config = dict(
    num_hidden_layers=11,
    hidden_size=192,
    num_attention_heads=6,
    num_key_value_heads=6,
    head_dim=32,
    intermediate_size=768,
    vocab_size=1024,
    hidden_act='tanh_gelu',
    norm='layernorm',
    norm_place='pre',
    norm_eps=1e-05,
    positions='learned',
    qk_norm=False,
    attn_scale=0.177,
    bias='all',
    tie_word_embeddings=True,
    parallel_block=False,
    init='normal',
    init_std_qkv=0.0406,
    init_std_o=0.0,
    init_std_up=0.0406,
    init_std_down=0.0,
    optimizer='soap_variant',
    learning_rate=0.00695,
    beta1=0.95,
    beta2=0.98,
    weight_decay=0.06,
    lr_head=0.01,
    max_grad_norm=0.5,
    warmup_steps=200,
    schedule='wsd',
    decay_fraction=0.653,
    decay_shape='linear',
    final_lr_fraction=0.0,
    batch_tokens=65536,
    max_seq_len=256,
    doc_mask=False,
    train_tokens=286700000,
    max_steps=4375,
    dataset='wikipedia_en',
)
Each number is 128 + 24 x the weight over its row's rms, rounded and kept within 0 to 255. Layers, rows and columns count from 0. The size above them is the row's rms in percent of the matrix's.

# layer 8 MLP up, 768x192, rms 0.201, rows 728-763, columns 0-95
size [ 95 105 106 100  94 102  99 100 102 108  98 100  97  90  96 107 106  98 102  93  99  99 105  99  98 106 100 103 102  92  93  97  90 103 118 103]
[[138 136 133 148 160 158 123 140 132 125 108 135 142 117 145 117 143 107  95 132 116 159 126  82 127 121 142 111 130 160 153 126 113 107  97 176 130 146 166  93 107 116 138 102 132 126 117 145 167 113 140  78 111 143 130 110 162 160 108 112 113 146 115 115 110 113  72 170 133 124 123  99 137 132 148 151 121 163 144 103 123 113 196  81 115  85 134 121 132 169 110 158 118 139 105 102]
 [152 106 121 112 145 156 130  94 170 114 119 104 154 111  63 123 146 133 123 115  92  94 140 162 146 111  99 161 113 111 130 122 105 119 117  99 131 131 104 149 154 160 145 154 138 153 118 105 131 121 120 150  83 131 130 150 129 135 126  94  65 116 131 124 110  87 139 116 114 123 140 141 157 137 157  85  80 125 126 139 109 177 117 134 137 117  88  86 126 146 134 115  99 136  84 113]
 [116 105 135 114 176 168 128 137 121 108 131 143 111 115  76  92 117  84 138 105  95 128 149 150 135 147 114 141 128 162  66 142 160 183 148 159 106 126 128 161 129 114 147 127 141 127 121 120 136 184 120 116 142  84 109 142 139 134 143 110 134 124 137 113 159 137  91 116 138 155 136  99 111 157 142 128 127 120 116 107 161 121  98 107  95 126 123 138 163 125 124 139 111 110 185 120]
 [202 106 126 158 191 143 146 166 109 105  92 153 129 138 105 145 181 151 134 157 119  98 117  97 122 138 130 142 147 130 111 121 119 110 168 116 125 141  94 117 142 118 122 129 112 136 155 159 123 103 147 183 140 121 173 136 130 123 112 158 132 162 149 155 131 129  94 121  70 102 128 143  61 145 120 136 149  79 142 134 138 134 125 109  86  88 155  90 138 133  66 121 151 100 119 126]
 [138 124 109 170 124 128 122 146 125  98 116 153  88 120 118  92 102 174 123 132 105 142 126 129 124  96 190 116  86 133 150 164 142 150 125 138 133 111  95 141 150 152 134 138 178  77 136 150 121 153 157 117 106 148 131 153 141 146 104 131  71 143  64 152 146 109 159 113 107 124 129 129 122  75 108 123 134 128 157 108 136  94  87 130 148 116 154 109 122 116 113  83 105 166 114 139]
 [ 83 163  49 161 139 103 134 124 103 138 122 134 132 149 103 133 116 146 162 125  81 133 106  88 131  93 175 109 130 112 117 100 125 119 172 116 148 119 115 102 115 131 139 116 116 139 147 111 107 134 101 108 147 140  81 127 121 109  61 129 134 151 138 130 143 140 157 112 180 141 150 156 128  98 152 151 138 123 111 154 117 118  99 126 122 143  70  74 150 149 124 116 112 108 130 105]
 [142 122  97  86 144 117 132 134  84 119 159 132 159 101 147  86 121 117 132 117 110 125 149 148 127 171 110 127 110 136 134 145 159 113 156 127 152 104 137 135 143 106  94 153 160 138 127 129 168 142 148 110  77 118 169 141  93  97 121  85 107 101 158 144 114 132 125 111 150 129 193 129 143 130 131 151 121 102  89 119 174 144 144 111 108  93 114  91 123 119 122 144 132 165 174 102]
 [115  96 119  99 159 132 146 134 129 150 113 121 135 123 144 152 128 142 117 119 128 112 139 168 160 114 124 129 128  94 110 145 119  84 165 138 158 129 164 122 137 146 138 133  76 154 106 120 116 107 132 135 202 142 112 114 157 113 139 110 130 152 138 115 110  98 144 123 115 138 144 129 146 148 112 127 126 100 135 126 135 100 112 104 102 135  73 119 200 144 123 149  78  99 121 116]
 [123 105 132  95 102 155  89 148 125 131 101 103 147  93 141 110 144 145 148 152 123 120 127 108 120 153 138 143 129 108 146 128 109 128  92 116 177 148 144  60 141 145 132 155 108 137 147  90 118 153  90 139 152 140 125 108 152 118 120 139 135  99 141 132  94 110 160 101 103  85 136 139  85  82 115 158 126 136 128 126 153 121 118 145 153 179 142 139 151 143 121 144  70 129 123 106]
 [142 166  95 116  85 124 164 113 132 100 172 154 135 136  77 149 142 116  75 123 103 130 156 155 125 146 105 130 152 111  99 123 140 141  67 135 128 145 157 111 124 148 148 103 112 118 118 110  87 130 125 143  94 145 110 170 134 104 103 175 131 181 119 109 157 142 140 105 117  97 156 137  94 138 118 140 120 151 159 154 112  94 117 127 128 130 132 154 125 132 130 117 147  94 127 181]
 [148 136 183 136  97 177 105 109 121 163 134 130 134 129 128 122 109  84 155 118 123 156 130 100 135 105 123 155 139  95 111 102 143 114 115 137 142  69 158 182 158 167  92 152 109 141 127 125 172 129 174 119  98 142 142 125 137  90 156 132  95 138 117 130 180 158 118 127 145 147 165 149 117 123 173 114  89 111 151 141  78 122 134 169 115 129 163 124 129 128  89 151 122 125 112 107]
 [160 163 126 172 170 133  96 137 149 158 150 117 113 159 108 118 109 155 144 131 120 127 101 157 116 104  97  96 143  97 108 123 123 116 154 138 140 106 113 120  88 146 114 115 133 149 105 143 126  86  99 136 137  73  90 136 113 169 156 119 159 115 135 125 143 177 138 132  68 144 158 102 113 103 148 123 132 130 128 101 176 127  92 113 124 106 145 135 151 141 135  95  98 102 106 112]
 [132 114 130 117 180  99 120 140 143 143 108 138 100 129 135 143 109 114 164 120 114 136 134 130 103 142 140 162 177 149 123 132 140  83 135  86 154  92 126  97  80 100 149 150 131 148 137 122 122 111 113 150 145 152 153 125 109 161  89 163 133 139 130 178 161 147 192  97 123 112 134 105 108 109  90 129  99 110 104 136 141 132 155 140 132 140 120 142 110 142  86 147 104 128 113 126]
 [ 93 137 138 143  82 116 125 175  89 138 103 168 116 137 120 160 153 136 162 161  82 137 121 150 107 124 147 119 164 142 154 111 163 139 138 128  85 149 142 113  98 164 111 189 147 131 119 149 119 109 140 103 150 128 177  93 123 133 140 151 107 152 153 182 181  91 149 123 168 118 115  92 134  99 129 116 121 114 154 109 130 110 109 108 148 119 150 116 141 110 102 169  98 117 158 134]
 [120 127 142 115 172 157 129 129 124 106 114 119 121 112 125 124 148 123 161 116 145 134 115 116 112 146 113 128 163 118 128 126  75 149 150  83 115 119  95 129 115 128  77 136 148 125 106 126 152 135 122 123 110 133 106 183 131  90 126 147 159 117 155 129  92 155 136 139 151 168 129 115 159 127 151 147  89 172 170 106 115 135  91 152 119 142 114 131 169  71 144  86 102 119 107 109]
 [173 162 150 127 155 103 102 173 144 137 125 137 129 165 135  94 130 165 112 151 137 114 149 106 120  95 114 116 131 129 119 117 133  82  96 135 170 136 111  96 117 122 147 116 131 125 130 136 116 144 126 109 165 142 140 146  85 111 136 106 109 134 127 152  75 111 104 162 119  92 140 153 154 117 124 149 102 122 118 103 143 128 126 152 133 117 135 136 106  96 142 188 141 131 112 144]
 [104 160 159 147 152  94 126  93 133  85 130 146 110 156 151 172 128 146  97 115  92 140 142 144  91 147 197 152 155 150 110 102 187 127 128 131 175 127 116 126 139 150 116 125 115 132 116  68 140 132 134 123 192 106 104 137 105 120 119 109  81 157 135 126 136 107 106 147  90 151 104 132 128 126 153 146 157  95 127 122 116 115 172 122 138 143  92 120 133 130 133 110 134 104 145 100]
 [142 142 112 136 128 109 113 115 121 105 134 125 109 146 107 133 139 130  81 115 104 147 107 154 113 136 149  79 172 128 132 118 129 100 130 119 142 129 131 143 141 157 127 151 134 163 138  86 120 125 168 125 181 127 132 140 135 114  92 117 146 179 175 160 112  90  94 129  88 149 123 119 142  84 149 114 131  48 155 138  89 142  91 120 155 124  79 130 113 148 139 180 182 141  77 163]
 [140 164 101 166 149 139 132 142 117 145 171 144 147 101 110  98 116 167 100 187 115 119 135 167 138 125 100 127  68 132 108 110 144 133 129 125 168  86 119 116 129 121 122 104 143  70 141 154 155 142 179 156 140 142 129 123 159 105  84 157 133 130 150  99 132  88 114 141 138 164 178 151 147  92 163 124 121 142 129 124 112 135 148 148 114 161 118 156 133 100  71 134  83 100 106 130]
 [129 138 111 160 150 119 157 179 152 148 118 150 159 178 130 115 149 156 130 141 136 123 133 126 140 126 109 132 155 120  95 137 122 118  96 151 102 147 119 123 110 113  92 138 129 142 136 160 150 135 135 142 133 145  70  94 134 115 125 138 146 116 104 197 144 150 139 172 146 110 118 117 114 147 164 159 163 163 140  80  99  91  96 160 143 117 158 120  79 104 127 136 145 148  96  94]
 [ 95  88 122  97 138 139 131 166 130 139 119 127 128 148 148 193 135 111 107 124 167  80 100 123 117  72 129 113 114 116 143 120 121 131 116 122 145 111 162 161 126 155 151 138 113  98 140 118 103 123 141 163  74 137 157 126 107 109 135 123 132  69 147 135 157 131 131 125 134 121 121 101 114 142 110 142 113 129 123 130 121 138 137 122 134 175  69 106  99 141 128 113 153 140 146  97]
 [ 90 128  94 108  98 124 158 172 113 121  95  77 100  94 172 100 121 124 133 157 172 124 136  76 142 160  86 107 127 138 157 143  89 154 116 129 151 152 130 176 152 144 151 107 129 153 138 174 101 113 124 128 100 150  96 125 143 140 160 108 143 154 131 114 169 104  79 172 134 146 154 143  75 132  91 134 111  81 128 104 136 105  67 151 141 147  91 112 114 155 109 148 128 143 150 126]
 [ 98 122 131 112 117 109 126  72 116 130 111 181 119 142 104 130 131  98 137 131 110 172 138 123  91 129 140 118 110 114 142 115 110  99 136  99 147 124 122  88 155 139 139 136 145 152 154 120 109 107 120 103 122 112 106 120 105 140 160 125 119 106 145  91  89 130 141 146 142 145 131 138 142 139 152 129 129 166 168  96 115  97 135  61 118 112 139  94 103 101 136 179 160  96 107 129]
 [109 107 105 181 128 114 105 104  65 160 104  98 123 114 163 133 152  90  99 132 104 144 127 157  88 101 127 114 157 121 119 124 103 122 129 173 103 144 121 139  94 145 138 129 171 132 120 132 156 132 198 115 162 122 103 121  91 104  84 147 117 130 105 128  97 127 146 158 135 130 125 134 174 107 161 149 105 118 107  89  76 139 127 114 154 122 152 127 132 169 113 138 105 118 127  81]
 [122 119 171 111 125 131 131 115 125  82  94 143 145 132 142  92 136 139 152 110 110 156 133  84 165 144 128 122 124 133 159 118 144 120 130 124 148 114 155 145 156 167 112 109  96 108 131 116 180 103 135 110 135 125 143 112 127 115 127  95 115 155 103  97 139 124  97 118 127 128 154 117 105 139 108 139 111 123 107 159 153  76 169 126 139 201 120 136 163 139  96 146 101 121 127 135]
 [114 162  76 123 124 137 155 134 147 106 112 154 108 142 118 104 129 133  70 135 127 155 135 169 141 138 130 137 158 137 135 109 105 168 151 120 132 117 168  99 154 153 101 131 153 133 159 155 161 120 127  93 121 135 128 116 122 119 160 122 106 132 165 129 119 132 101 132  89 141 176 163 131 106 195  94  83 103 150 164 117 137 104 114 129 134 132 161 158 100  92 108 118 101  86 148]
 [151 144  96 163 110 146 156 118 144 123 114 116 104 120 127  79 106 149 116 138 133 151 132 102 128 154  72 137  84 128 146 148 130 104 128 113  90  97 134 163  90  93 111 146 137 107 118 140 133 145 120 145 123 129 123 159 135 160 139 171 146 135  92  98 128 106 149 117  73 110 147 138 126  65 113  77 137  88 114 127 153  96 100 144 129 114 142 143 154 143 137 163 103 136 130 130]
 [139  98  85 121 135 102 119 111 105 127 122 149 137 108 108 144 192 172 125 155 118 178 112 120 105 163 152 115 124  94  97 101 115 152 127  99 130 178 151 120 129 124 146 143  71 132 169 123 102 166 153 150 124  96 110 140  83 122 120 151 120 147  96 115 143 125 117 143 162 157 109 131  96 104 135 126 149 148 164 156 120 108 106 141 147 118 112 151 153 126 105 141 111 142 115 139]
 [162 156 145 124  82 144 168 121 122 175 125 207 157 132 123 106 109 134 153 132  77 150 129 120 136  86 177 124 116 102 136 116  93 151 114 134  86 162  92 151 160 122 154 109 110 124 106 126 161 111 146 166 159 122 116 178 108 142  89 118 108 153 134 112 135 127 126 110  90 122 130 122 139 164 103 154 146 126 118 144 102 130  96 127  85 104  79 120 125 143 156 127 142 146 134 137]
 [143 125 134 136 135 179 119 151 123 139 126 182 139  95 135  99 117 126 105 130 116 178 157 129 170 125 130 113 135 111 155 121 119  91 109 146  96 132 146 143 141  81 114 115 133 140 113 137 114 130 182 125 134 116 121 124 168 144  97 100 130 119 168 131  87 113 139  95  99 142 165 117 102 113 120 140 114 149 115 144 109  95 115 149 163 108 112  99  77 119 133 132 136 128 127 138]
 [110 201 147 117 128 132 115 113 100  84 126 112 156 110 150 125 149 102  95 121 117 143 119 112  79 177 107 147 125 142 112  98 112 122 126 128 111  98 159 117 114 122  93 131 114 152 169 159 144 160 135 119 114 134 124 124 138 177 118 121 151 132 108 116 136 106 105 114 115 147 126 117 178 113 133 131 140 163 164 116 120 133 125 119 157 134 140 171 135 194  88 105  96 102 102 149]
 [153 110 120 137 131 152 123 149 129 161 116 123 122 131  87 115 107 141 144 108 139 122 167 126 197 139 106 129 113 108 134 136 118 151 129 133 108  79 178 135 154 119 106 137 157 132 161  91 121 148 128  97  93 128 161 112 132 148 182 131  97 121 139 131 146 123  87 103 118 115 157 134  92 124 126 133 193 115 138 138  81 136 141 146 174 143 127 105 110 107 111 147 150 170 172 108]
 [161 178 198 185 157 117 156 173 162 112 137 117 108 109  80 128 103 146 129 166 160 109 165 133 135 102 122 147 145 129 116 171  98 146 139 105 145 126 140 120 152 137 124 119 132  56 159 146 153 136 137 144 154 114 109 112 110 128 120 144  88 103 146 152 135 156 162 143 142 137 111 153 142 119 114 127  97 115 135 137 148 139 131 145 117 197 152 102 162 109 153 154  91 135 106  75]
 [154 130 120 135 131 122 133 154 136 150 160 125 111 130 141 139 111 155 136 105 107 126  99 126 132  81  85 132 166 118 110 106 125 149 147 170  71 158 134 122 110 160 115 145 114  67 137 172 107 103 149 137 159 142 173 113 165  58 127 174 146 158 130 159 129  94 114 137 135  89 141 112 118 116 156 169 101  95 103 173 148 118 157 120 125 133 117 125 137 120 156 101 146 158 125 115]
 [130 147 125  91 144 119 155 108 151 142 128 110 162 136 129 124 112  96  83 131 110  53 140 116 158 106 109 142 135 135 132 123 150 104 162 139 134  92 124 137 110 119 115 110 114 134  70 121 142 153 129 119 132 153 155 131 115 155 140 162 138 185 124 105 102 144 116 152 125 121 127 174  83 124 111 119 140 154 149  72 115 150 156 106 145 138 167 143 154 107 145 119 121  97 137 122]
 [118 122 112  77 148 122 143 173  95 119 168 138 140 101 128 133  99 171 147 136 165 125 130 146 157  96 129 106 143 169 128 105  91 146 106 141 164 163 139 148 115 163 145 109 144  95 148  97 121 141 107 141 104 116  97 115 139 125 145 147 137 147 122 155 150 121 121 129 123 168 146 103 141 103 157 152 148 152 115 129 133 132 151 136 143 134 115 115 145 155  89 142 131 107 135 133]]
# layer 8 MLP down (transposed), 768x192, rms 0.217, rows 728-763, columns 0-95
size [100 108 114  91  99  99  96  92  98 108  97 107 102  98 102 106  94  87 107  96  96 104 101  92 102 107  93  89 105  90  92  97  94 100  87 103]
[[149 159 141 134 110 106 112 132 132 145 115 115 112 147 129 150 183 118 144 115 122 158 119 119 119 126  93  90  93  94 147  89 163  93 187 124 144 137 114 152 111  84 120 139 124 129 110  94 163 120 123 115 136 154 104 173 176 164  73 136 110 144  85 119 134 154  92 120 141 137 107 142 136 140 156 130 100 152 105 167 130 101 125 185  95 139 129 189 110 111 176 118 103 119  98  98]
 [128 124 130 158 127 132 138 126 137 123 141 143 140 141 121 136 116 119 150 150 131 129 134  74 102 142  90 121 113 117 123 126 157 137 147 123 143 149 153  94 102 114 125 151 103  87 152 167 118  95  98 110 130 120  94 120 109 117 135 130 132 112 168 129 123 159 123 143 149 141 148 139 155 106 141 174 111 124 110 133 136 121 117 147 119 122 100 142 150 106 151 119 195 165 160 109]
 [157  99 123 137 105 133 163 166 126 120 116 104 139 136  88 115  92 143 124  99 140 148 102 143 123 128 112 119 129 109 116 139 159 142 118 164 105 129  95 169 120 144 123 133  89 154 124  93 130 110 114 102 104 116 105 111 109  67 180 167 170 163 108 119 115 147  94 145 171 131 124 124 147 143 136 148  97 120 155 100 177 129 135 148 133 130 128  81 140 109 152 101 111 133 173 170]
 [ 95 146  63 143  98 121 114  95 114 139 136 152 163 110 120 142  98 137 128 148  91  91  67 102 129 103 145 101 139 152 127 142 131 111 124  88 112 167 115 143  97 166 141 100 150 163 131 188 135 108 121 164  90 102 117 105  85 117 129  99 144 140 162 122 131 122 127 116 119 123 120 118  99 132 124 170 118 109 126  75 118 146 105 116 115  62 118 114 147 131 135 132 145 114 102 119]
 [134 110 147 134 118 103 114 140 129 145  66 157 164  71 118 100 119 142 120 141 173 127 126 128 120 165 160 137 161 173 156 119 130 125 166 144 143  76 148 116 135 157 101 104 133 147  96 121 103 103 115 120 125 156 108 114 150  76 129 109 154  80 130 167 142 142 133 120 100 135 152 111 143 141 148 117  84 123 111 106  94 156 119 131 109 118  95 130 119 152 150 167 135 105 147 130]
 [128 124 152 134  92 163 133  89 119  89 116 142 106 164 171 113 130 108 126 144  70 113 143 137 122 100  78 110 165 117 108 103 114 148  86  89 104  95 129 126 126 127 135 128 160 119 164 181 116 139 143 128 127 147 101 133 103 134 169 114 101 150 123  82 122 125 167  87  85 143 113 167 115 163 124 134  80 123 130 156 160 139 136 147 144 128 158 121 115 117 146 139  84 112 109 114]
 [102 156 133 144  68 133 144 107 135 132 164 142 139 156 135 161 148 108  97 139 124 132 152 146 117 123 149 168 130 113 112 156 172 146 172 153 107 166 154 145 140 110 111 171  91 155 109 160 158 128 138 137 129  93 133 125 125 130  76 101 114 137 150 149 150 135  99 182 137 108 135  98 114  98 139 109  77 123 123 120 113 115 121 114 150 149 116 183 184  90  86 146 138 176 121 145]
 [103 145 147 144 129 115 108 113 156 154 111 128  87 114 171 117 132 108 145  86 140  75 134 133 113 119  98 116 115 141 165 113 150 111 119 142 138 139 109 139 177 129 112 127 106 175 157 136 161 186 138 103  88 174 132 125 160 183 140 161 118  94 149 129 153 125 106 138 128  74 134  73 114 159 151 106 104 172 110 153 116 151 109 139 140 114 174 116 113 112 160 148 120 137 118 166]
 [ 97 114 125 151 148 132 172 122 148 140 174 128  94 177 143 148 150 129  68  97  97 163 148 150 137 117 117 121 153 119 114 160 127 151  93 135 105 156  81 116 171 123 115  97 123 162 133 157 101 109 154 151 104 118 121  92 147 147 120 128 130 128 108 116 149 153 104 201 135 124 144 137 163 121 106 118 123 127 139 148 169  89 111 129  68  97 101 123  79  94 161 164 153 127 130 135]
 [172  99 120 116 124 143 120 103 106 114 136 113 134 135 111 134 175 129 116 128 136 122 138 122 151  75 131 143 133 106 142 136 124 133 122 155 160 114  80 114 119 118 131  86 134 102 120  99 123 122 111 172 166 144 119 161  87 150 169  76 114  97 149 108 133 152 149 106 132 121 134 133 128 118 135  99 107  80 135 103 104 122 150 154 137  95 168 156 169 177 164 106 127 175 137 131]
 [127 136 163 149 171 132 146 127 122 163 104 112 133  75 115 121  84 157 105 112 112 121 130 120 220 200  94 117 102 125 170 171 119 135 114 152  99 164 130  99 115 105  90 134 141 127 159 133  89 162 134 116  95 146 112 138 144 157 155 139 133 152 105  87 112 153  86  75 123 115 135  92 132 117 147 112 123  71 143 173 118 116  98 152 101 125  83 136 126 139 150 141  95 130 141 125]
 [ 79 161 130 138 133 142 118 110 129 119 122 114 136 110 112  99 120 153 143 145 113 152 159 116  77 121 116 109 127 104 135 125 102 141 130 176 126 125 123 127  99  71 107 161 174 151 145 130 157 151 132 131 170 150 100 183 138  98 142 148 128 136 135  98 125 146 146 154 130 140 124 173 179 110 107  98 115 127  88 168 127 110 129 134 137  88 156 114 108 160 153 106 104 162 158 150]
 [130 122 164 155 159 131 135 106 124 138 117 116 149 129 146 132  95 162  99 162 121 137 126 116  81 157  94 144 139 116 128 154 131 156 127 127 146 138 171 165 105 111  83 131 111 154 151  79  98 117  74 143 131 151 132 141 144 154 129 201 113  88 139 126 122 185 142 118  82 119 138 150 104 134  97 135 105 106  97 142 140 108 110 135 104 158 112 105 115 129 169 184 113 106 151 139]
 [140 111 105 101 126 137 117 146 149  94 137 112 137 124 136 104 160 150 129 104 104 155 158 129 165 128 128 126 128  90  95 134 138 104 157 145 153 102 119 168 136 148 126 113 162 161  84 114 180 119 121 111 131 153 108 146  76 132  95 178 139 110 146 124 118 163 108 118 131 152 115 152 104 108 137 124 137 103 168 126 151 146 125 132 102 160 145 155 159 135 137 109 148 166  86 132]
 [133 120  71 141  74 111 138 124 124 186 122 145 122 104 172 152 108 118 121 130 121 110 136 121  84  88 115 114 111 136 141 165 118 129 126 118 103 153 118 114 105 133 141 123 140  66 127 115 108  98  94 113 123 131 127  94 118 110 130 150 106 112 145 146 169 128 159 143 105 150 123 106 140 144 113 129 123 122 154 165 102 151 121 164 141 103 156  83 147 125 161 136 149 146 171 134]
 [145 143 131 133 106  95  99 140 174 119  99 161 118 111 104 106 110 120 123 129 101 124 148 134 160 114 147 124 107 156 146 143 144 105 146 133 121 155  88 141 129 146 157 109  72 109 157 137 145  88 159 125 105  99 120 102 107 134 157 155 160 163 131 128 136 124 138  89 138 142 113 112 143 158 163 129 145 108  86 138 162  86 133 135 116 105  96 180 121 135 119 144 162 121 120 142]
 [100 113 132 116 141 127 113 125 126 163 134 116 136  95 118  85 145 194 109 141 157 146 118 124 132 129 132 140 112 177 117 177 102 160 146 104  99 150 157 127 104 167 123 113 135 143 134 132 193 132 126 127 127 130 143 158 128 143 176 114 120 121 157 115 129 121 176 154 100 131 197 117 160 115  75 145 203 118 123 140 137 112 135  99 143 181 114 129 159 121 146  71 144 145 120 151]
 [130 101 146 114 137 131 109 108 126 136 111 145 163 111  89 144 120 129 146  93 166 126 104 107 121 131 155 105  74 139 133 122 124 129 128 144 100 160 122 116 106 116 101 117  67 198  93 123 109 137 135 101  98 129 134 125 125 116 119 150  63 106 101 139 121 171 121  80 142  57 122 128 130 128 170 128 124 148 110 148 123 153 159 141 127 116 106 138 145 135 122  84 115 162 141 111]
 [142 159 149 118 144 127 108  86 175 119 124 106 126 140 111 136 139 119 137 173 120 136 123 103 104 114 122 127 151 129 134  86 120 117 158 110 114 103 129 116 102 107  77 162 138 132 113 101 138 136 103  69 123 163 186 138 112 125 126 123 120 127 152 121 103 158 129 122 131 130 112  80  81 120 160 148 110 130 125 144 108 103 137 115 118 121  98 172 177  96 132 107 141 143 157 148]
 [154 147 146 125 114 118 135 124 136 148 138 110 125 144 114  90 142 150 160 118 108 132 140 129 153 174 111  80 140 146  96 149 156 121 146 145 142 148 127 148 132 138 131 155 101 127 153 138 133 138 116  96 116 104 127  90 106 117 140  84  97 131  81 161 118 106  80 124 152 113  89 120 119  88 163 170 121 171 121  96 143 122 103  66 171 162 129 111 100 153 126 128 130 114 182 130]
 [ 96 156 122 140 132 159 128 108 142 131 137 116 149 107 100 142 157 140 142 144 136 128 119 179 156 130  97 118 121 129 137 153 104 155 129 113 141 125 133 132 104 128  88 158 197 143  98 121 128 107 117 118 167  92 130  98 166 147 142 112 144 164 144 135 139 158 124 106 139 171 162 139 129 187 130 145 125 187 114 120 115 136 124 136 129  81 139 116 165 122 119 173  85 117 115 153]
 [136  89 188 122 145 110 151 136 127 143 110 158 163 130 134 148 143 125 129 139 107 133 117 162 157 145 183 112 148 136  92 132 146 148 141  97 153  99 150  98 126 142 129 145  93  91  94 124 111 125 133 118 157 127 149 150 149 102 145 123 141 102 136 156 170  80 162 162  99 170 128 132 124 154 149 161 125 134 104 152 159 121 122 107 133 138 123 142 118 111 134 130  84 123 135 151]
 [135 126 104 126 178 133 140 116 164 112  97  62 143 164 111 159 138 173 135  74 158 146 136 120 155 166 119 129 114 142  82  92 161  95 109  78 107 141 118 109 119  91 136 111 139 145 116  83 144 132 118 149 122 131 123  90 148 117 183 127 135  83  90 143 110  98 133  73 132 111 132 107 141 126 136 135 125 143 173 152 114 121 130 143 148 163 128 102 113  94 110 140 122  94 138 131]
 [111 128 133 131 164 155  82  94 122 120 143 145 167 115 141  88 116 141 156 131  94  99 127  64 153 143 114 109  91 159 117 132 158 114 107  92 138 131 116 108 153 130 103 190 111 171 111 134 148 168 142 130 124 102 111 106 132 101 101 149  95 123 137 146 109 108  90 119 130 110 156 162 130 108 163 157 106 133 123 159 100 153 105  68 115  93  83 101 148 136 144 145  98 123  67 146]
 [101 102 116 136 147 125 127 109 137 192 121 123 109 143 113 140 162 171 107 139 145 146 106 146 122 115 123  98 120 104 123 109 105 153 161 156 123  80  96 163 124 128  97 101 110 101 184 152 171 157 107 148 133  84 128 137 111 141 124  89 132 172 123 122 125 168 130 146 122 121 142 158 136 133 113 156 131 125 101 104 163  88 128 111 102 101 134 126 120 150 122 141 143 144 118 159]
 [110 100 115 121 124  59 142 131 113 145  89  94 122 127 152 165 148 121 139  85 134 102 106 107 155  89 105 136 168 139  85 135 172 113 154 151 129  89 145 142 159 109 119 102 126  79 147 135 159  70 139 129 164 132 110 149 109 152 156 132 151 111 147 109 145 110 162 120 143 140 127 118 104 104 187 135 130 113 126 115 125 149 105 120 100 130 140 107 127  97 147 147 165 174 144 153]
 [182 128 138 121 145 171  78 142 140 101 121 133 124 160 103 167 140 102 125 167 119 117 134 101 154 134 134 140 139 141  88  71  89 111 103 151 135  77 140 141 171 136 154 156 142 144 140 126  89 107 154 115 169 159 112 151 116 116 137 128 112 150 147 117 135 148 138 123 134 195  78 137 139 128 135 149 174 162 155 119 130 106 132 130 164 126  94  90 161 131 134 113 138 125 121 151]
 [111 128 133 156  80 134 109 152 115 101 125 120  90 114 107 108  91  97 117 147 134 145 123 165 112 136 141 132 159 130 119 114 103 161 136 108 136 164  92 165 160 142 122 141 125 139 126  97 142 117 149 118 108 134 124 124 163 155 134 132 101 142 210 154 139 108 140 144 133 126 138 134 119 112 143 133 164  87 131 110 137 139 195  81 134 132 143 128 102  85 102 100 132  98 198 165]
 [161 113  78  78 148 117 149 174 168 149 156 154 125 133 144 108 126 135 104 139 138  70 142 133 109 182 117 172 101 115 126 162 172 114 128 137 170 114  99 130 165 151 101 110 124 106 106  73 127 130 144 112 138 103 143 121 110 119 123 108 122 148 138 113 141 118 128 148 134 144 122  96 159  91 127 126 141 102 161 113 113 151 118  78 101 130 124 120 152 159 121 131 138 125 116 145]
 [144 145 154 155 132 110 167  92 104 154 134 115 120 139 108 136 119 151 148 141 149 137  81 137 119 146 108 120 142 120 123  78 126 120 158 152 161 172 113 101 159 124 110 175 118  98 172 120  97 124 129 107 125 100 148 139 145 105 107 157 161 131 125 134 158  95 114  60  89 101 155 137 160 114 120  93 135 123 146  93 135  98 116  87 112  84 127 110 123 146 180 136 151 140 103 119]
 [139  94 117 134 130 151 119 149 153 130 161 138 137  68 135  92 124 120 143 142 140 117 154 159 126 136 141 126 136 124 121 150 150 152 115 174 133 109 118 130  84 144 170 156 178 124 119 134 168 124 118  89 120 101 163 137 138  80 149 150 129 164 144 159 123 193  99  97 138  96 111 193 121 141 160 124  86 109 161 133 118 116 118 141  71  66 141 118  76 108 141 159 116 128 132  97]
 [129 177 133 126 136 151 138 145 146 139  97 103 151 127 140 117 111 158 150 102 108 104 128 133 175 142 107 132 101 118 106 112 157 134 114 149 148 157 109 104 113 140  83 150 122 129 166 121 128 144 119 131 136 108 148  96  99  94 161 172 140 145 110 152  89 103 135 130 124 137 115 130 140  99 147 153 117  52  82 137 122 174 126 146 141 132 125  87 152 130 121  83 161 113 130  87]
 [132 141 117  91 104 134 121 118 178 115 113 129 151 121 107  84 152 122  90 131  66 106 121 134 142 109 158 159 147  92 137 112 117  64 104 144 117 128 113 151 131  98 170 163 115 148 162 172 157 145 102 159 110 153 113 128 122 111 161 116 148 134 130  97 128 163  82 148  85 132 113 144 114  94 128  85 113  97 174  96 157 143  97 112  99 122  82 116  99 141 139  94 135 120  87 171]
 [ 83  94 131 130 125 115 138 120 175 165 118 124 101 153  92 131 123 143 106 162 134 162 138 154 122  71 103  87  82 131 122 136 145 125 109 125 123 148 153 135 173 122 125 113 134  88 113  77 125 143 168  82 134  92 115 120 126 124 117 132 111  97 145 174 144 153 140 147 137 101 147 140 127 130 114 142 117 143  98 146 137 116 127 153 128 118 153 144 129 115 105 104 141 170 135 102]
 [ 77 102  86 133 149  87 107 154 123 101 111 123 131 138 127 128 108 150 126 137 105 159 117  84 100 146 163 115 157  83  94  85 134 151 158 120 116 149 138 107 150 135 129 137 113 227 132 137  82 142 153 111 126 144 119 114 152 123 110 120 174 110 126 124 144 111 123 158 130 116 136 122 160 144 125  87 131 118 148 147  90 108 116  98 148 117 152 124 129 127 132  84 132 114  98 129]
 [121 126 114 125 121 164 148 156 106 154 160 124 117  91 142 109 165 153 125 147 143 156 163  93 139 122 120 141 135 124 141 114 181 150 115 182 134  86  81 114 164 152 100 120 171  99 130 123 126 135 104 124  79 129 124 117 116 133  97 171 102 147 139 106 124 100 113 154 124 123 118 110 105 106 150 130 137 148 154 152 117 150 136 131 178  93  97 128 126 159 113 119 150 127  87 134]]